{"n_layer": 10, "d_model": 256, "n_head": 2, "n_kv_head": 1, "head_dim": 128, "d_mlp": 768, "vocab_size": 4389, "activation": "squared_relu", "norm": "layernorm", "norm_place": "pre", "norm_eps": 1e-06, "positions": "rope", "rope_base": 10000.0, "rope_fraction": 0.5, "qk_norm": true, "attn_scale": 0.098, "bias": "none", "tie_embeddings": "early", "parallel_block": true, "extras": ["local attention windows", "shifted keys", "a norm on each head", "value embeddings", "hashed n-gram embeddings", "a smear gate", "an embedding shortcut", "learned residual scales", "capped logits"], "init": "uniform", "init_std_qkv": 0.038, "init_std_o": 0.038, "init_std_up": 0.038, "init_std_down": 0.0, "optimizer": "adamw", "lr": 0.00226, "beta1": 0.95, "beta2": 0.98, "weight_decay": 0.13, "lr_head": 0.0201, "grad_clip": 1.0, "warmup_steps": 245, "schedule": "wsd", "decay_fraction": 0.901, "decay_shape": "linear", "final_lr_fraction": 0.0, "batch_tokens": 32768, "seq_len": 384, "doc_mask": true, "train_tokens": 153900000, "steps": 4697, "dataset": "wikipedia_en"}
Each number is 50 + 15 x the weight over its row's rms, rounded and kept within 0 to 99. Layers, rows and columns count from 0. The size before them is the row's rms in percent of the matrix's.

# up: layer 6 MLP up, 768x256, rms 0.0663, rows 12-17, columns 0-255
# down: layer 6 MLP down (transposed), 768x256, rms 0.0606, rows 12-17, columns 0-255
up12 099:73 20 60 59 68 40 62 53 46 67 63 29 53 77 63 20 41 71 54 56 57 51 57 40 38 57 45 20 35 53 49 56 73 58 34 49 34 59 42 35 45 38 57 39 67 54 32 29 78 58 40 26 58 21 76 80 30 66 58 51 45 55 48 64 60 51 37 32 66 57 63 86 26 56 53 54 53 68 53 36 55 47 38 49 53 57 64 56 43 47 35 61 62 58 65 41 41 53 53 57 42 04 37 05 51 34 55 63 44 53 79 70 54 39 43 63 26 40 57 53 54 45 60 38 31 63 63 54 49 43 31 56 30 58 51 67 53 31 63 34 49 60 54 36 49 57 16 47 43 47 65 45 31 32 76 37 58 50 77 49 69 76 42 40 55 58 32 38 62 75 44 57 41 55 49 67 69 39 55 36 70 38 63 89 49 50 44 48 48 38 47 39 77 39 57 54 36 53 48 64 30 69 51 86 62 36 40 51 59 41 74 38 66 47 44 67 21 37 60 48 52 30 38 45 59 67 33 72 10 41 46 43 52 57 38 66 23 47 68 09 46 22 63 53 40 90 66 66 55 47 77 54 49 46 45 45
down12 103:43 40 60 43 65 47 43 83 45 35 61 34 46 76 63 17 31 54 46 48 42 32 14 35 43 65 63 66 16 58 36 63 68 44 47 56 78 72 70 52 41 64 72 52 48 51 40 57 61 69 58 22 55 49 62 55 47 36 43 47 52 62 49 54 15 27 48 39 56 50 65 80 28 48 57 26 64 44 48 52 43 46 71 46 31 30 26 53 60 80 41 45 64 52 58 50 41 56 51 36 49 19 66 43 34 43 63 20 36 57 55 77 40 58 39 59 42 55 55 51 37 55 52 46 57 53 31 55 42 59 50 32 61 52 47 69 23 76 45 27 35 63 66 74 65 26 19 38 53 44 35 37 45 55 28 43 62 48 68 43 63 48 91 54 56 72 67 17 54 51 46 48 34 60 68 36 65 58 62 02 52 43 63 62 51 81 29 74 38 39 36 63 41 53 63 73 52 74 86 42 63 39 46 43 37 46 45 68 28 51 29 32 55 66 70 65 73 37 35 62 69 62 51 29 50 36 35 15 66 51 52 59 38 37 45 59 52 61 52 35 59 55 69 30 47 57 66 39 80 40 60 61 53 42 55 42
up13 098:39 53 58 67 73 61 45 57 39 41 41 61 47 48 70 78 17 74 48 46 70 25 64 25 67 59 60 57 42 51 41 32 33 38 50 56 45 31 30 37 76 57 36 57 55 64 30 44 38 28 41 36 90 47 34 47 52 59 27 39 29 32 52 44 26 57 36 86 70 63 47 62 33 60 69 61 32 49 36 50 42 30 49 16 47 76 62 55 68 55 69 73 69 23 32 64 66 42 21 35 52 57 52 44 54 51 53 48 25 34 66 69 44 71 58 40 69 71 44 33 65 41 34 47 46 41 42 55 61 56 55 31 43 62 54 61 57 22 15 52 36 34 77 83 42 16 48 80 50 42 51 62 56 75 53 72 53 41 47 41 64 47 74 25 24 46 56 41 59 64 45 46 39 46 36 38 67 67 67 64 33 51 49 58 35 64 74 44 43 50 38 37 49 30 39 20 29 24 25 57 50 62 64 47 40 49 30 43 46 62 61 53 73 67 48 72 49 30 48 36 51 64 67 53 73 41 42 55 41 24 58 51 37 42 63 42 53 45 61 58 86 33 36 60 68 39 46 58 44 45 73 26 49 32 63 40
down13 094:39 66 62 52 51 56 34 64 42 28 51 56 36 52 31 42 65 05 32 76 41 72 55 72 44 51 39 63 47 38 34 43 54 64 67 51 73 64 66 56 42 63 54 37 49 53 54 44 46 67 25 38 79 50 55 39 38 40 57 30 75 28 52 55 54 51 44 35 52 38 39 39 65 56 41 70 63 58 59 64 57 59 79 69 31 21 41 40 38 21 34 40 54 40 22 44 33 59 44 79 41 58 38 57 23 45 38 47 61 84 31 67 26 73 51 52 29 39 49 59 43 64 34 50 52 51 03 77 59 49 60 26 75 56 32 44 68 51 44 47 55 36 56 59 43 58 37 37 48 63 53 33 53 68 42 17 53 70 58 53 63 70 31 52 48 61 78 56 43 71 40 58 47 49 85 64 45 45 22 48 37 31 47 76 41 22 17 54 49 64 52 57 26 75 56 42 62 46 48 72 58 50 53 52 67 41 50 75 59 76 47 84 71 51 42 58 69 42 26 34 65 63 43 39 64 63 43 47 62 54 35 63 46 36 28 87 45 44 64 40 65 31 57 17 55 45 62 43 42 53 46 24 46 29 34 48
up14 090:64 25 56 78 35 51 64 29 59 42 51 56 60 33 53 50 52 66 84 48 63 57 55 54 32 79 37 57 57 50 41 74 64 61 30 65 36 54 26 58 60 51 34 46 47 47 50 35 52 78 26 66 51 47 49 17 46 53 48 53 55 31 37 62 66 54 48 53 53 46 51 59 59 25 56 43 41 58 63 31 90 58 36 45 50 45 84 37 63 16 49 47 47 39 52 50 40 53 64 25 26 31 20 24 58 58 44 74 34 45 59 53 59 36 55 66 41 51 41 67 46 72 73 40 48 35 47 20 67 62 56 48 52 85 24 59 54 44 65 52 69 44 67 46 18 49 41 13 56 37 59 45 35 32 67 46 25 66 31 39 57 56 26 57 49 79 55 89 60 49 33 46 73 38 40 52 77 50 53 37 61 71 42 39 67 40 82 13 33 75 39 57 68 52 44 56 51 52 58 48 35 41 28 61 48 47 16 48 56 51 53 43 52 51 25 44 62 58 37 33 44 29 78 37 24 71 44 58 49 77 52 40 42 72 79 50 58 55 52 52 44 61 69 59 34 46 30 44 51 63 63 52 65 18 66 45
down14 090:60 59 73 68 79 79 36 62 28 65 45 52 90 64 52 58 54 47 37 39 50 42 47 40 47 38 56 58 23 29 34 53 51 55 57 35 65 40 74 37 47 37 40 29 39 43 22 46 58 42 55 57 42 27 55 50 42 27 70 57 49 53 56 33 31 50 32 32 52 51 69 65 48 21 64 27 43 41 20 33 38 40 59 67 52 68 49 32 56 59 42 51 57 48 34 48 42 59 31 85 40 74 79 64 29 39 79 40 64 60 74 36 45 64 70 47 17 48 56 49 22 24 66 43 39 75 30 71 57 65 58 59 59 20 43 51 67 60 25 48 55 41 62 51 50 67 39 78 42 65 37 56 60 53 33 44 36 39 32 64 55 53 41 40 49 37 38 26 13 53 64 52 52 58 57 50 37 65 51 70 45 37 53 35 29 74 41 57 33 27 55 31 37 63 62 39 26 32 56 55 44 55 55 59 66 48 71 58 73 45 54 79 53 37 55 63 62 58 63 49 48 28 36 79 46 45 41 48 59 28 39 53 09 36 59 40 38 67 59 41 59 40 37 48 95 62 52 65 52 47 53 80 78 41 77 61
up15 097:67 08 57 38 32 68 56 52 60 83 32 24 43 50 40 67 43 52 30 37 55 31 37 86 30 55 48 88 51 35 55 61 13 59 92 28 26 47 78 51 34 49 35 50 35 29 24 47 31 37 47 52 60 48 45 59 37 32 67 55 31 66 34 28 62 52 55 34 57 48 52 55 54 33 69 44 43 51 40 41 33 69 74 82 65 34 75 33 46 29 42 26 59 38 60 55 63 45 66 37 60 78 37 71 49 42 55 48 62 43 43 19 72 37 73 49 66 46 39 54 51 56 50 51 70 45 75 81 52 55 14 61 57 56 42 40 42 36 45 39 68 31 37 30 62 54 45 66 31 26 44 55 47 21 61 54 25 55 65 35 70 49 64 38 49 31 65 34 82 64 59 62 65 51 57 38 53 48 36 60 53 49 57 64 41 60 30 60 46 46 58 24 62 56 38 51 58 32 40 46 46 31 55 52 50 27 63 59 71 58 41 12 48 38 58 62 76 53 54 46 43 43 51 60 73 60 52 40 36 43 19 34 67 51 35 51 58 38 85 55 57 56 49 59 46 45 39 57 62 46 60 26 23 32 54 60
down15 102:51 10 39 58 49 22 33 41 65 57 47 45 49 62 58 64 56 47 49 69 70 46 47 60 60 47 36 66 57 09 37 56 17 34 72 20 40 56 65 42 40 45 69 62 45 62 62 32 57 61 54 49 99 52 43 54 54 33 66 55 57 59 17 40 58 53 68 46 27 28 74 32 69 33 39 50 49 64 55 55 61 72 57 50 76 21 24 41 50 61 40 39 42 30 63 46 56 40 42 55 72 71 46 39 70 32 48 56 71 28 54 40 68 48 55 43 33 29 37 52 37 31 72 59 66 45 90 49 70 41 73 54 59 31 51 55 63 50 55 72 40 65 40 54 39 45 59 35 45 42 65 30 55 55 42 34 48 41 30 38 54 56 75 55 14 76 67 45 57 48 41 54 65 57 17 32 39 68 43 62 55 43 67 61 50 51 54 57 37 47 39 56 28 55 38 29 56 55 14 70 40 27 43 24 53 50 75 70 41 55 54 31 40 61 49 62 65 63 38 21 67 29 45 59 67 33 28 78 55 52 48 43 59 40 45 56 56 53 28 86 69 49 64 52 74 32 50 48 46 71 61 41 45 20 57 37
up16 094:68 59 31 49 69 27 68 55 53 39 42 50 74 48 42 66 37 54 65 47 67 47 73 34 36 50 54 50 36 48 48 50 56 73 53 47 15 54 41 54 38 60 53 56 36 57 41 42 50 23 40 54 48 51 58 41 67 47 34 39 50 72 51 45 35 41 25 54 43 66 80 67 31 55 49 23 16 48 34 48 47 46 34 39 61 42 67 63 42 60 64 29 45 56 45 40 43 44 30 69 57 60 56 63 33 51 58 39 20 32 71 58 51 42 55 57 56 54 79 42 53 43 63 45 26 77 64 65 37 68 38 64 35 16 92 58 60 53 41 44 49 14 81 84 42 37 41 76 70 49 18 56 53 48 44 48 40 15 44 45 31 41 44 63 49 58 75 43 65 44 80 51 60 26 38 41 38 44 52 66 53 34 48 47 39 36 40 46 53 57 33 56 40 29 53 55 89 38 53 51 38 60 37 52 49 65 35 75 69 43 55 39 52 58 50 51 38 17 48 63 61 40 55 27 72 30 59 35 40 48 75 71 56 69 53 53 50 57 45 68 46 42 77 56 81 42 58 99 59 15 55 59 62 33 34 61
down16 095:28 72 54 45 56 45 55 33 59 27 32 40 44 44 63 54 40 28 46 43 49 65 70 51 46 33 43 71 33 42 46 66 67 45 53 49 46 40 57 53 57 69 48 60 73 54 76 39 63 60 52 60 63 49 40 61 32 30 45 57 50 29 63 49 30 52 40 67 47 36 56 61 61 46 55 76 65 95 34 66 25 56 34 50 56 40 52 36 54 50 38 73 60 58 58 29 40 56 40 55 55 61 42 48 47 49 72 39 49 67 72 47 63 42 43 64 65 38 68 70 40 21 52 47 27 44 21 54 68 78 26 50 73 48 30 43 49 75 43 43 55 45 72 59 45 44 57 45 22 70 42 26 35 42 35 48 78 39 50 73 44 39 53 73 40 47 62 30 37 29 80 81 73 38 58 22 45 46 71 46 28 46 39 58 58 34 45 57 45 14 52 30 95 49 58 42 56 46 75 49 61 46 39 20 58 78 47 55 62 72 32 99 35 46 44 46 69 28 35 43 66 35 42 52 56 39 58 72 62 45 67 71 41 37 51 44 29 70 42 60 47 63 47 17 47 13 52 48 51 58 33 38 36 48 71 57
up17 105:48 72 38 32 38 53 63 39 54 61 60 45 56 52 42 52 45 49 31 44 51 15 40 35 44 70 40 53 54 43 62 66 34 45 68 65 61 51 44 58 40 41 56 65 59 31 41 60 38 10 41 64 39 52 59 51 44 53 51 51 36 14 66 37 33 52 39 48 49 48 42 91 55 40 60 59 31 29 77 37 46 60 45 31 37 32 64 23 60 53 42 65 28 67 49 42 68 54 59 70 48 34 35 50 42 54 58 82 59 37 74 30 30 45 58 42 50 51 44 57 48 47 35 41 61 75 73 37 36 43 37 30 69 47 71 37 51 42 48 47 58 58 79 55 46 32 54 55 57 32 44 52 42 30 64 33 36 54 44 70 77 53 26 39 72 52 44 74 26 65 34 18 51 56 41 40 73 21 11 55 32 52 30 54 19 58 38 34 51 43 34 20 59 53 75 73 62 40 54 58 71 66 78 47 57 53 50 14 31 49 81 31 42 59 26 30 34 31 49 61 51 47 36 73 48 63 53 50 39 37 58 42 62 66 46 02 49 73 81 70 58 57 50 60 38 75 57 55 35 33 70 67 72 58 55 45
down17 106:38 76 39 27 53 54 30 51 33 31 55 63 66 57 43 38 69 30 59 39 57 58 63 33 46 63 53 51 58 43 45 56 72 59 64 40 53 68 35 52 53 38 30 71 30 59 73 65 63 31 67 76 50 50 44 47 49 51 61 44 36 51 46 07 39 36 61 24 56 45 28 68 36 66 23 65 58 56 31 36 47 59 72 48 52 52 67 74 63 84 76 49 63 41 57 36 54 61 55 50 59 52 45 65 66 53 52 62 44 55 51 22 42 53 26 25 34 58 26 72 51 47 56 52 46 48 95 42 26 31 64 42 43 44 29 54 63 21 40 16 41 55 69 32 53 40 49 49 56 31 36 55 48 52 40 31 64 67 54 52 59 73 46 34 45 60 62 40 51 64 20 58 68 48 26 44 36 36 57 62 47 57 36 52 42 83 53 24 40 62 72 24 57 68 85 56 65 42 61 55 47 34 34 66 64 60 38 41 52 37 64 39 41 88 50 45 54 75 47 75 25 51 25 54 39 58 59 40 29 23 54 34 64 58 54 62 41 48 55 84 56 41 28 93 28 59 59 59 58 53 47 55 21 45 29 67